{"intermediate_size": 512, "positions": "learned", "init_std_up": 0.0573, "init_std_down": 0.0064, "beta2": 0.99, "max_grad_norm": 1.0, "max_steps": 2793}
Each number is 128 + 24 x the weight over its row's rms, rounded and kept within 0 to 255. Layers, rows and columns count from 0. Numbers have three digits each. The size before them is the row's rms in percent of the matrix's.

# down: layer 5 MLP down (transposed), 512x128, rms 0.148, rows 173-189, columns 0-127
# gate: layer 5 MLP gate, 512x128, rms 0.179, rows 174-189, columns 0-127
# up: layer 5 MLP up, 512x128, rms 0.17, rows 174-189, columns 0-127
down173 093:143154092105075131151157106132149158096121100124117111106161120089148116125106117110168137120145115145097121133116136149118180089110137077138159138134126143170117123167103143125142151092096134080154128120082112118128114133119089118128155146119101098126112162158113143124105163114125109130128128085130104115127140136088100163141151151113100109118102136086124110161102182171098083143161
gate174 101:139113118099095125115085136090111146119133099123130164120159162140134151140137163074135136106170102134162118160112152130123125149145105147123098131123101149126126102147114128127086130127128131124099140140120152114111134144161144113136155097149124057101097157143147114068112105149119192151119113142106153134120169122125139148139092125137108104150144100072096152173142067134096115103131
up174 098:150120133118120074131131169132116161138111109139122166155116131097177107133126132161160101123123130113107149133143125194081105129137103099105122128088156122132096171132099081125121160141133135159144117104160143131132165117155118068146157155122122128072144109105148114122132128138130115114096128126107138077078142130146136120155110106109145125162123113139089145165112077103084155140128
down174 104:097099107103147129102155118121126121137117127157164144113135102124119115130158154137134135143146099136155083108112141129114150081113099160092114113121141174094161154092074098184158141139108126095170161110173138134115104114139143129133141111103104131133126103137155088154151148161157163185131161140144129144138103097155083126131140173150113117096107116119118132080147117106110147134159
gate175 095:116119088121159107160090119145132160104126127141175140119160121136159143112109123113152131145136113146104113125183133138091096140109169140129144146128081161109169165126141101122137111136129147122110173146128158146144076147078139158115120166108141128105151128106115155151138159109126123116140100078087088113139166146136145164109121119111135129136164139110094109099106077133077098112095
up175 100:141112146121106142141138136118135121146086097099153147134148179118121167122135072114133112128095140114101110095078130104130102139133101154097123115130095081126079167109123100156100142140140096112129097148123093126124124141100127151125166164146164108102118151133110146158047105126102128133157123152156104122160155111135102086103122076119105149142086098092112134145111139124128135143126
down175 100:141124127105098141117176102122132127088147141115088111136154131113138141152153097147153099129132131155092157136049155181171092151122125131088082091122106156139111104134106143160119126150133161119153127108138099110138141173123168140151124134118179154117090114118134120098146112096146133124132173104097146120145141089106073119144115130122146131146125100134139104156117147112157118115173
gate176 107:138133098133116125164151112113116122133152132161154143130118145160142134124145202115109138119148126112125119166145179131106121134084136123117116147108129119149146137122136163122134148145120131128137097113104159073139102104121130139139159087168108151124109111123102088108157093105130117153076142171123111099162101071134162194154107162104138134076160109165133114129105119134103136165113
up176 102:167130143133132121121111095136119066157120127118113131156118144122128140142141181110128131133144101091098129090145138147169087107139104152157121188120144127158130102135121111098160119116085127128112113129127138139144139091107150104153124097189107138126129147126105177136141140118128124113146128126127108085129157173114161117095133106097105074129151143138105130103137099190088136090079
down176 101:141082166133142142097085114173169160077093097141145099117114108110158121124097135142150126180124132165121137073135118104137119122115085132096133132110100138171154135118125102090159117102088150154112119134139182134123116106154115093095118151100144140107139147102149112124130114121154084104136166146159118145114144111177125137143130128117097164097137106109137155123116109093105146130094
gate177 087:124134101164135128126157093106130160105172135117081110113088110112168109122188097104174129127127110095103117096149122076125132178143128086127123126119114097128131119134098126126130104166111136137119134149137145115159105174162183115136124153130141125152119165124143065113131113104122128146154116127113102162115129134106121112143090125130152131194151139116179160153127126130102173124128
up177 107:176094142128077117124137072129130137158128159172132105139123129120079099141137088128114122126148116176143114116113149112135095113087138163117108163146098116108114158192123143103120123106072161154118150137134083116139151099119090105107146100129091090142163137109148184099154154165124103129111143156148110143134138163130110113147147139161135148141125142109124139123123125121121126114083
down177 103:141100146162164138118151140148109113136131101099099120159102120141134081122100109098137134131103145102106100122138111116124178154122149098129087145152137162116128118134135112152148143153162124123071137154148178170162114108162139119118100133142204113133115143107109110128124115153117161126154108130126102140148118093159103095198103120120142125174127139117121113174118152147078101136138
gate178 096:107143162104130138169160107120122129141133140162111129118140135124136146102132176120159130084089141138105117120084157097122130136092195158114170142117082154138128132129147146092084149146097141170109125143133187132135138110132133163154162085096156122139149098121139142145065143134115117134115150115138126148130164156105146107086117141109152127143144119109145112174159106155132148126084
up178 099:130135121168112126164135143116126092087145111135154100111078123109129131087100124140133158100135112116130188121155119109100075146150141090077147161125106125099088170096140133107110160166113116158153154105094152113149129155172123123092157112123157117095123134115135097107149113093139095136142124130085155142140138133113136142144151110164116083119129169124114089109104126136093161139112
down178 100:175131112131156135139180163145114129165107147111135157146106133091154156130080103164145160137097163124116171087093122113116127097130074144131140143123110120121114130145100149099159149172136137116122125118118121109129149104117115101120130125171162135107102116099130173093142159176118141098106135169154130158078170140132154152134125119163125112110158129153156134087095146138166118128147
gate179 095:115155152113142145124116111134085125128120086110128105175160143140109137159105115164133109152162145098135129165151125118114138119159110134143112158144156134137100117140097122106070134169133136106080116121114119167103166120139134116169118159120117095172156137132057158093104133140126119134090175129097141112126118165152148095104115119117155151140150143067153147135112108138096146104159
up179 098:135107169121149113170164093120117159134100116108096100099147130094081103098131131089143122099096138123126155095111138150160180133145130154142145144095136108140110085116137151142142146123135161148113132140126145127119111125131118111114140149108185122136118210134138130160153156150115153132167105121129143153104119087166106139089121144114083123135161122156149123092145144120110101183151
down179 095:156096133090128123149156112155157131160161119149143154151088129062124169130135132142116158141161125137144137141127113108162126132119078126164123107106140126123135134104149119102164112143135133112175080104170105124120108153095112101154115121112102098161171130153114135121140158107162078099153125097127139116126160072114152166127127129149157117087107132171110138140117143165089147101124
gate180 102:125179106173107150096125119114116137109191118138174085100126108146134106100079140142123130113163108130119096133083162120083123112129139109095131100118094148160113129153101106158141156111113121117152068116125127139136123119137114107102121087106193152134149091120162120117137147116178162118163091139117149161125128136123104114155155125149109133120107155134107124111088115127111169130134
up180 100:089142137167076096135133145173142137101126131160116109131109131150124142139108123155117107148122118101152128156128125133138164121091098167126130167183136117186147170102113124147096114132105161103125109082141108146146093114101159158120134146116107136115149132120128129155124133099147167099149161117090116146123101085109160125119123156128141161095089160139147146094147171167124109181117
down180 102:094115167142114151092145089142138119103157145113101120149154092135080113122115160119131113112149125120095140113131159098100133111122116167132114105124104170099105106123116079137118123144173127129117097124131140127128178168138132112150149131116194097117170088152176099132127146114155133173160060133113107116100091182111155130158128134117131119126125130109141159109116135158126145116154
gate181 104:149131117138119103095105133112116176131131139147149106124127092126126121116178120166125149112144126161134123138108141104116147127149122118102133093116166164117134169132134145142080112180093154106132147139082123142097146155108123134082064105102120127123116174169124132088137206118106105110125081122131157123126119154146109109160129119151104090135162127157135155096143094108102138150114
up181 101:110150159156099172122114137140153150111171133123126105126125128110119087154125163130169154148151149113113142125139139153165125136130098138158112153142102149090130154142171113150148130172137154099121167141089122151112128117151137129141114149151132076137176163142131116176119123102170152094129101128163102152157108125149144138083133092156075108134113107145123145105185105131152084150142
down181 103:141127121101099100109137121100128147090121090135107094121141096193151158133159084114125139121129155140122135120155107094170107091152122133117097113102135096115100172138141129123126119102152171135133117125136138134090135148123100112111165127147145120136184070148157158144133156121117106120107105120145159124163087134169152117158092119128153124117121153183121159139102164104164128106091
gate182 103:082127079126131128101160143149179137142093116114094105134134141133157172096126100111080144136143142153145143138121115154092099164148124119126112113091154105116130151102182132114128138095149144141145132145152151108178123143140121137134165117141075092112136115128081111122095122156125140171152123117111115151129119080109121141070128089132123138152136104189119120150107091144128094124141
up182 099:142153099156117130109152114140135131157164146119118103194137081126114131128115085163126110099168115144116132118137162149092122140130116144137153111154155132079110195113141081154099141139152167170150169127168138112125091115118103154109131149143100129126157078154146110127163124121148115156153135098133140185140146116133139133097127123135155110157146103128123135117106155190121127146124
down182 096:126094141165130120114102117066156102125132085098177094182130101098142168142128086139110096090126155176162116110117131135122155159119117126146183128162131174141139144082143123143129154151135144139123145121152134141149103128123172146136163133139117101101096128121174142152113095148122136120139117144077122121130105125122087131120155117138126132166124107098162121166130132131108087159106
gate183 094:075117120139154137135098092155122143147166142069111114077141141109125170156115107131146121125134156180082115158065109175135148085171124160099101149138128121103109113114138117161111144159136119154132113148114141119143167140153114126126095115143162148101125109125096143127142131169152102109125068126108178137132128116125102135140100144133114115156132102118173136174128111128132144124133
up183 095:154107076127159150154131136127085135129120125122122135096148149133100176121094108139121130088170152133103117104135152072125101105129168126119129131141128106104124103100186084133129110134086163106134086135113149137140093118127129171130093135102128120109108146095145110132126106154134143122180084100090145068120119099063112138134089119105132125141130162108111125116116143119137162135154
down183 101:091143141141143103112161131097133158131141117128167143123098137114150140128084131159113140191115147121142127089104169185132127135078179124148134130158129101126110127136105135127140135092128128137139171138141141121151166081137140177131113121105164166096156137113102125077100145113117142159123114167134137130142127161107150079134122147126155136083137176114124098165107113107120083148133
gate184 089:117166147106122159156155142163158121148147084131127172105133127114148147152145098163107158142154125149137138155130162110115144173138131151112115112096150164101180097165115118109125157108106099129138093097103152146126113102143114120130142165149150098113103153126157103150094127102103127085141095141143157155089176163123118138086138083136116143155090127142144113116126095123089154099109
up184 103:102151145136151105098155134141122112118134111135153162123115138129081105111064102135129155096101148147108106115132136130082111093114122132119144128159130123116181115103154113085144064094114136111100113111079147118125102144122144107128131156097100132105088140149100133151110118100135130105081143158104123156061164111130125128111141129117079101090134136106103095103148109116093112140150
down184 102:120110138159129105189112129107146097098158092130095097127153128136155125153142129145107157121129130127093109108134081137162130139128114106152085109162176117112113130138138141119144083136088136124122074176092134109121121134130142119073118156148134123132140155134110125117132130135105139123135136125170151088106137201117152140096100172075110104169110131124193112117112133111134133116122
gate185 108:105185109128130160116147120124099122157175159138167137076168088062133126128136086101102116115159151123061098088105139154111063121118144110150135111096150130113114137128101129129150139132136084151130136142084106129110183128134173114095090138164128115140131116170104094152128123092107132166143152133118126132140136116139129124118123113132122132126158124141131126100122099125152123104134
up185 102:153094103126094130135135129140134087114130158112159130139127118137104112097166121149111121067163152167124067154184114102145114112117129116141115110117120142100143135113140140111112136088117130098094174117093100099120121177107160125166134129124123080128116154159109078130117087143080111107124128103134170117149138115120110114123102189120140142100151142139136097116095126155085133127107
down185 099:109110099110115125145138133095123154118152187131115157173092131133109130093135141166096119121089129101148096142110105129134105121157099126117109113141169084095117111134122086093126126182137083146165126130117131153128124120126145131127127142149135155134124117132145152142125205070118163148122142151151148113134150119127118096125130087127123110095147125132161154111104112191188150156129
gate186 101:131147172143102150082147130178109144137109131138153176150124104125100146111091102081118150120113092151094111126143099092149180139121139103113180135093136146137128127139137141131133124135140111152125148115085148099108152153117158098161163133116148150179131160114120155161092159136141183124118121130147150181112122152124153125129112146103115113129119152129147079162167138111136116130080
up186 095:103164137102135125140128151077115123116105104095141090111067115129117138122093151130114115128095163128111134113120072142117104087099119086095126160143098092116147107154175138123126119096135136137100155120150158123122116098104134124107136133143118185133115135107112095093138113114120206143141123124127170112119124138179149081122100126099123130137105160127133116094078121121137170113133
down186 091:141116120139137185160132138147081118138084143132115105152116075167149101108124140127157131110174129166110140133191102120136119140150111109145111163112107151102132127086145105151173172127126139141115147134132119123107158123140148169115107095130175083154094139081157111108108102084103140124158144145119108154148131171152134140129125142150092139130087140087138154118118130124129090107129
gate187 094:084119132097133126113140117122115140130145124116171138138148134171100123124141146131155128133171146160151147159145145120115119112147138119092136154139187109125089118148122106077192120131218126138130149095133117103128129129110135117143136141111145148140142119133153109135111113137077135084145138139172097147111113108070133087109113093137151161137114104127105146147138135164112175129078
up187 097:169131086151166125130127147127094145080122112138128110083119127143103120090166134108122121148109119183149107118170139104119149152143113145134133150159125103133153144115116129158099148121112164107112125131133140147129173123091117152084127104107151146161139114079112129122156133121172083172082124095090092113145136183118117112124139118086135138082129132112142108143124128101097086096152
down187 095:134165151108134174135115184128122151085118162183150176107126111142151133117185160146137117169126149154162112110103082149129113121112084147125123103137181103125168139096097111119152125146097129119128114148145105154114123112128139111087120141125095108131138179139101133135098126127165171119120122135071134106115135131130153100135147095134127139112123119126119116169080146082141156132135
gate188 089:121134140117096115132119144134101094141141124125117113099155138088140141133167144112126183145087156116191156156112101162111084108096118131133146133115120132137120159102143133139172139147094151155104139116106148180113107117155114111173125150116119142115133123113078128127106142140130132166133172143159126126080074133173143132092115171147123173090097114125162129133140155088120094130142
up188 095:112089160153121147112144089145092101187161153122110087136102144121119122122147139126129125139140161126120124146082087089113138132120124128140211105116162108093137153139155144120117076101141137132130161170131105152132120096141129143128104123141120110156148124144131174180132136147105136158142121142150122188125104083115111127133152123099154133083116123122161112132159128148128095089103
down188 085:172116143101107111143139124137130119125125102187155141118138135128131145137162115170127107101139121108160104112170085127133129105144125131124145112118093086157133086124137110091163121166158136151151150095142139134138149101115106120110086095175118136133108165125116135120111155119100160141110121113143132116157116019127146162140168137166111144126171122118107134126110160130134123093097
gate189 102:137077131111121119135115138101174099125139115118146125114100152152143088119122178122089087154123157100115173153126146095132135148132115117154111149093170156146143129117125141162111117126134143131135126127160113125138112129147141131119092131150146156130149126076104121090141128160166125144110092111136108135103119101183127173150135147087128091125124083098148174122100204172147125146140
up189 104:124137120114164095129108060137136160159134181126140105167128167153128113130117108142079122130126089122113134127166133165142144097140111156160125160116117110109130112133088134164149101123155141135140131106157139132144142156133165120176143122114133117125136123135159106109129150109120141091119179095090127160107161129141112114152101150174153161146127204094115083124130124086130146117119
down189 108:173114141145093086101154127137115084156109130109131139122152153130162155128106133154139153110126133097101096143121123114122144148169145125103136111154150138164128120106110137126158100084151121119117145150157123122107140124090124193073125173156126132162126113167127096131145134102128100120126172139151132126102149111118120151125094139098126151144131092108168155125155121129057132198104